Weights of a small GPT-style language model, trained from scratch on English Wikipedia: a variant of SOAP for these matrices.
Each number is 128 + 24 x the weight over its row's rms, rounded and kept within 0 to 255. Layers, rows and columns count from 0. Numbers have three digits each. The size before them is the row's rms in percent of the matrix's.

# layer 8 MLP gate, 256x128, rms 0.0816, rows 202-235, columns 0-63
103:122153121101147157129141134141112115138115136140092136146194121100146156114169118115144158125112126135100105128129125109138152081145100133131156148125124098145158122116103151136140164153159137
110:106127133118147093119121124109140096104167108093096106109151173108122117124078098135158136155181104148115127151121156104176109094120099142159134132138158123197162107133101137148156137130095130
102:144121132086179122118079115131109154132170125107135151112108181143135138138128137114137110097105137142097138117132115135099173103157142138137146152135113129127121112145093160147115151144103141
089:164154120093136109145144138135073093134106115113161148134128146119128122119136137118164168126116134123179153113114096101116119151095108135081144127151118112129151157120138124144146100184136108
092:128092133135161114137109134117158144138125152100172133104108121116133114130124134124126118120160047100127118138120102116121107150129183174167083127109138166108158110129077111124116147111168145
095:141115121114124115130130113134127144108145130100148126134124150091166132139113149159114127109105127121160126118175126133167122091110118168164101148154130164098131199127116124126156105112155077
108:130143117140099136142151154113138085111158139110114116180133166107114165112148189169115109163131130098128146127123101149154147136151139168136107123112109121130113113131104103113115167129153111
099:119108140077153127097158147199107126127096142169105135116094145113117134135162157078165128138098123149100114138129123102106159119160123104106114106132145119129131168145094163121165129134087133
098:102118122150132112137111163103114125123095077153095153126112142105119133089114127131157126098127164108130133130149154094136093145127114131089138142119104150120152158087110082082156119127143127
105:147128148113147133151100174145180141111135112150186192136152118117117117081124156142135130133130144109127142113083126122128072142111105133140121128133151110149103141159154158145132095147092068
097:146124088084098132133132142128145087145124126082111100113150093093162144092091140082110164153088149128108111143105147151134117147141141138158116132117127162113141092146094118156119114129113171
098:156077145112119132122131135115126133113155145118100099107142100097110135116164118154147122135110149140167110117121111147139135146121117133115103152101148162143088193120152132136156126138091112
106:126120137155118096102147106145125146118145143112128138093160185104155129198110137117130152132177130152120138144097138184124123111124136092163134109118140144094125151114116096117146145096107191
097:158144114091114133086126134149130107129113127180083153119144105079157159156138109132087161147079112128121139162136100145140132123145122106143134136098117124113140169056148139144162110136110107
102:131137169129135100125127175140173154138121095130125128138150133115133102091079133097135154119116130111120112120163134159118132083157109134127079137133113092096090160128140119135062149122139179
100:169112141135126116115106153140122155143105114129169146100114164096134142110096152124166181152157182129182104125124139124134106149162139121081127068138163079120139100101129144141088108147109168
102:131148142133127144146127155137134171127112111131103114145122156164125104097084126126129126158152166121148120184147156086127156178115123114116141156146133129103174120109156096097119135143144120
099:107148091186151122085120116134118166167165179090095170136143164142095139160130107168159102161125120114076100136160116127096116131139118146128114134152124124114142124121116133118132120132142143
091:122114141166138119151143149102143131098146181079088128136178134144175120128147140143134090143151108139110139119135100151153135151141128140113134113155119151121155163146142175120144109123152131
100:105129143126115157121139091110134151114143110139107167122113152122158181141115090142128165127097126098155135141156173177124156114108146121121111172125126136129152138066084130161118114120144141
103:144092118121092148089114145116125116141108131125156115127108182142131165139148153100145130169132119121144122149144160154162089100094112154135108140127137181176178092119110104097163132168154117
087:135140091123173095169118147113162108102112097096132119132124127122094124117130113118087151136149088117112187109137119137124120148141138112163118104098112148144169139069113141149149088160151120
100:113095128146150115128119135103160115128138107148149167125124169083126087153110150142119092104132140130102126140140125119149072110131127153132138119107130096121169118116168102121154087140143130
100:139121129128120085131160126151127165133122092088122124153114119142139136150155143133102137128072134115152168097098120176159107116139133151133136146139180152182086117115095149169125124114120161
102:158110105163130138107135133097118119083131160144139160150055106110105125116158180130150129140118140145082117106140129117116116149125139094148102157123146105143088135133166144122158091153122116
097:124088109122155096150121159083116135122153115129106150144163128099098090143090119084126143187093096120136122138119164141122141108159142138121109129145087170118107104095140106150140139168174113
099:139101140136087132141134132111129128124124185149095141172158146119105086099135141130133161127133132142133172105119161086125112120169120124121130152080166105171152112131111102157169170147141112
094:116124072107135122155134097114126113133136136141075140083152109122110077120153095140072132115085117155137076135099106125109104102106100133137187113113156154123120142138112100139155133133130192
101:136132120116129144107130121125129158090119157129167149101112127141163165153131153157163132127124153124153150159114145068145141120134116093113117187121115143149116118149086110129082126127152123
105:120074081184138130088096168124123154135150119134158110165095141119125138113092151105139148106134136119140132146096188113156114144123158105139167115148118156143136120170113140074165108109149173
095:145117182172130141101150075151171104092090161116125177157176127132098133146150116175158082118103141146118145126106139109173123112151114163117140133133132155096106101140104161142127090122164112
094:167175094141147136097103131122146124122135098114109124143121179084091118148083127179122102142158101181112144097135163098137188132098155106130106112148138147141130140144153132106187132133122117
095:090152162100126114160135138121104145184167153184135106164141121129154132116124153093124100124153127116131104147138127098128119133153092151115147144129125130149097086153125149138114140146144106
105:170147094139107146127149108126119162096128105133139157109122128198119140097154124129116140071170140066125144123144105129124129156136132141083131162143144136119156121130151153098170157140123113
# layer 8 MLP up, 256x128, rms 0.0802, rows 202-234, columns 0-63
098:163159160104177129140095140071107119123119129150157134059135156064141151112097154137123159171143118143099122161107119097149138131132124169143109136141110139130116133116142177122155111132141100
104:117131087124115149106143144092096137145148194146117154125076110126146171114145164168137120062139127121138134137161129126130135132129108106116104132112135122119134129143115115112150147096111119
098:130133172126126123146148110128104148129156147127110116121118087154104132130167150104143144103139169149133057140149146123122126105150127154164118117156115104128109112110137111099128113136085127
088:144102173102096122112132064122132151117128139129103097116177150121153125131136133125098107121150079175117159158149122160114106126100091137141136172138066105136141087122132122129132109105173111
097:123128149120122130130153130130118126110138147108156109152125133087150133139114150153162125132098083130073097101139124151070100136100143146137115126135139198092131131090134136115153142143095137
097:134102169087141118100132071099130112128156190101125117140102120096160097143092140162122156101119110142139136111139110138159122140140133138155161135133086141112142097137128142104152147121164083
097:129146145154157137152143105119070121138134147156122125168126166156119143153137128095101120137136083120121115108126129120128140136118107116139127128085156114101170146153160128139136142122139144
101:103119115114142099160110135162157117094110128169075138137111096129155146145128094106083166125121101127111101167166107144082102112144142159123113106185104144112134137086144089108106138058126130
102:155120144115151147157118108123111138123116070121119116130136132164169112099154114125117104117133052155152136101133155063098081168109142104125112095147153136142131134114179133134104122167144117
102:106114130126104095120142088144123134150157114161136137150175106109179126126083140103149131137177144153136157167140100095120145156143139100096098130121113139178143094121133164064123124098123126
099:120155097107156136098151174138148156127149105140137099086099114113115085127112123101113154125136111118102136147135112172058134096147123109157118126140113128142097134140106132112157158154104108
103:127143125113145114118176144099091122194169146131120094119126110107114130153160134141100132112110123161166114109110120126147140126138143162117102171156119190100138101142146104083155126100136127
104:137102105149122105130142130107104148125156113100101157142082132145123109126111101148112113167107101152123133067114139143134162087135112093131134152151148086145129108098131141101145119124140152
096:105078152104141116133074132130194155152129128145093088154137144130140136129074150107110127125093125123105165145092147177195169122116090131150082122130117124092137136076153135103177142153119147
099:145112141140082133096120205117126136136119122157119141100165090135140135184098153107120136125122153125124136128099114147110091147163137131145125112146126172136153086133115123104136137137118139
090:133171125149089134142173093127179133137163102161130151152125147104128129155143146116146118091106121128104162182109136126087135100077124112125113156073129145136130108139139115118098114085094155
103:080111120134117135161164140137155158128108143132104147138084137146181132119094084140130105095128104128145138104128133146111133170111148156081077080139118143135091141137149126162134179158120144
092:124144144153111089131139147131114118126128179133089097082130089120172136162138123152083159111095121119113120163106120140126105149111086160127165116136123183129108117128150134150143141133103137
097:131114132115091122093173181157096120140150115136129128090104133136097167127124137118141156186127164159116140139108078120129149124132139099131120115112100175115136114140127106114108105093108128
091:157123105113091103137109170163123136101111128086133104139151149175123090198124162129127131142100111125130129115144089105167116073114135104154171125143141134140136113108147107169109093144125116
105:139108102158128148121141142101109121134152179155134134103110121163110072159131123115117151157089114140102095110172146135150176135114138102087151124159097164112146112160102134129128126090156119
091:136131123100158121142140091113154136125125130115099099135111171159109104093112142117180141164122119150122142128132120131090103098123069106161101133130146120146175115108130119148168125122151121
097:161160100109152164101103121107105117141150110137152155106134159174147154083125155116099168084137130127126139125143097090133149135066096152114122200124144100125112099119138153136147121093130100
102:146122132115184111130124109136127105139158116137125107129102184145148127140104100124106138096103119138130089162129160191135143133124125121192120125163126137139161119116135151113159189142182151
103:101144143117171123149119113121090157083139187164132125116132148124137100158130136139160123084131131156100123140118090114119139086151130105150150127112141110149115162110102101130068132107120126
108:150128122092117142111164106133134139069104074071117128146113118129151143152181121097136165123107154132140161140144072099112103174102147128090136117149129147156116140065097120160138149119125160
099:114165097127148100132124100112129155146124125106129158180113090149105094145109171133141141138109077114135122165113131137142148145123108152114085100118120156152121127066130099164155102105165118
093:117107155111136096096177115145114112182158119120119068104098141139139116144085147160086133138144125140136118106155159116121129125151108104074119116086173180131126161137087141096137155155101131
098:111140154143142150149140158127135129093116098116158146124132135096101110113111135111142115135116115112120097137085136122141133149165155120097079104153127155121143089145139102131136119128134118
108:156125151097141115127144109094133140173098137071093099107160151096155103141172118063147126124115114137103161171133133135130178112108111143144134125129170133111121114119132127140142130122124141
084:140146143136153108120108142112107131160150139155146129095133148115138124134109101109086169108110088082142127142097123117126060128116109163136130146140112136185137136115117077112123133147128154
102:119108131118127122120086140113137109136169096102156129141079119160134080193106107164099139133125166115098150117132090106114150122169139108129091092126165125130133122107105109125088149136159068
091:103119136153117149092169117093143099117141126125137152056153133114096111106171082107122136126122124120129122131126133096133106114144150126199087129119144127131089148124096130126166138082141116
# layer 8 MLP down (transposed), 256x128, rms 0.109, rows 202-234, columns 0-63
108:129081155139113063113145143140070105130128118157132121144141124141121153137139085151193118136126167130100092103149135147160113143112132126116128124103163134118125128133148127121123122128119080
102:118101176121118121095111138128143120108099090131126145113159111122123166113092159117130118164103116177113164121092116106132101041140090134137112154131164112134141122098103104120165100121122140
103:141119159133077084165104116096097139156125127143127102130137140138151119132112147175123116125133128166154131145102135123147167138124108122138156123089109108127109157128186131130111137134111120
086:104130121118165156129121140142085148125087103119124145142097130106149147094121170132131153101105053114120134113127106098117162118128058146067149059101142109135142140151088130164137114146135131
083:140144107143137140113131125113120135148126128123121118136120135134123105142135140087125125146139000108141125141162113137145127124131183113123108140132100140135112115131146138110134134109143107
097:164126139172142106114136141084180135122122135136152135114159092145129161124112097155102137168153114129110125164095163138098123115172102126129139137112125109109116125130148141123117115099154137
101:121109159081103124119097152155118137133123119124167123141123133150102136139072111127124161114103151161105126094160107100092111168145106117171136078100099114142126111090182132123123132125114179
101:155144125114118103136158098126112075113121131135113112135139082119117163136165143116156150128147100143175115091162133114140140104103115075112124140146111113149108126099135125112123128116176167
103:174109113133116090139103109129114093080080121109146108124137132172106081165129101119144127070104215141169110152162120141138099124096116099123106111132124110122164172111144129118163147125118114
099:144159125066156095158115116134120107119167156108111124132123116137133101116074112142142134092082082131094127146099132116127078083104107107162134117157105107151156164080111129134136113188154082
100:099139107091080112155144127128097133121167166151105114192118156152169179156131141113135128130135087113092118122117138097129138158142128188092171119107165099114121122133095086116143139145122107
100:120102122151108170111147126145122124149172141105099140070119104119069158136107129116124123122070123156098137144136139116183124131153175133106146131137107148124130103183118146143109137127156134
103:146158114135153152111127115163130101116145149108143121117113147137123095190136152054116183125124131105122156190113147154135143124111154120072097118138113107132129152151156117101137130107107118
093:142161112125117120093132101090091132155120130154125120132094143101126131139181180108088134140153130201163155111117097141114121151069129135158168145128136130139137116133162145149135168102122139
092:085124152147138127122115121160154137083117133111141131123174080141134130145142113123130156128157161113053108121136094101140144128161138132097113131109109149114148116071100136091146126148095068
091:118083122102137101128114101109130134140133176115110154132083165122114071116133142128089153149104174152155111143126121087113115115109154103129106113169134167082133140169138149143116107134156136
101:160163141123133162102107127118140148141163111159128112131146168147114105132124123129161103138173171143090115133099114159167150098130119111134067126154142142153134118139110105138104180099142097
089:100141123106144146136071158123136105165137100094164132175092174136098175132131124103108130116119150136116170160127110158128111110102165100111135139075088102118137129127071103121114101119150163
098:152100126107128116088095139119089111142159115140146065077123157159152126149146107092071106144092188140077118149123105134156129145150141141150124124152110127123148165080127158133107135146152109
097:133104113137106146117142134112126136132151131093142131150128138146123189100142176120193193123149089102149129110101151159133135105135116129166115107119135123141124116110116134149128113112122102
101:123131140111159136183139110145090119140094154149131119101125074107156121126121165133120096162127116138152090081115129121123099132137091113116130164132164128121076082151099108170119097085156147
089:140101175128148119135108129105130131111128111116146094125107101144144159134130148111193097104138166124138130130087159165120196142147132177128118101138081150116121152141121138128111106133102110
099:117096159141158108099159080118185176130113105174118112113130119172135154155126163135163115088146088139134124125147091139164114117115115119154119144144071126125155128121137127169121134119167155
104:165109117136114159167105138102177122144096137127135155111084123128124160138130155119157125103134135120130144133130130142168074159110130097140106132114152110132130138163126100083123168137118158
103:128118122137094096104094138106175151136108174160138139123139105104122154127137132141103126098129147128147156146141122144125080126114140140068134113140095140141135126134158083128141186122120130
102:111096135140117136084114138126156137166150118114163099102139113111117115116105152109108098146130136118148147111139124132127159129175133113152125132135127103132127134145111183110108122119152121
099:095126141166092107127117167132134083134092106139167140152107136139137153154121121148125150107132084148107143117146105169098115091109103130128115111122156111127140118053121134161149144128121174
099:142111168111100090096159122135082085152158124093152125127128137113172161091107119074156112125128141139123152173095169167106178144135164133123098139153120151101114117120120112150073153106161114
093:100122142117167084135102129141124086086024104143177120137104158106136135123127126144061115138126186089105136140145108116120134151100098140128076091109126129123116137137143141147135142151136140
104:117100159108113143096122082139112111134158150130174133121130133119133155173101109155089176191144148110147149133111148145116157137154128101102116123137137147136165153157135137068133136101130116
088:145152083144123114129157141133104157104140155164152135121114149116159143096151127146109105131100068129159173161125101142124158162091100163102121153133132107110135119181134107143142140127113158
105:084155152121145138110143139122188147092152110096110074183118063137156084149107114101167133138096123159124104123133073128125148114116118162144139128134079130105173142109174135175140079120100169
104:121137154108124120124124148145125145106104150146155078153161133159138130159158087100077109109137144149116141142091137161145091100136145104125101113105098099128124096110135120149127114116114099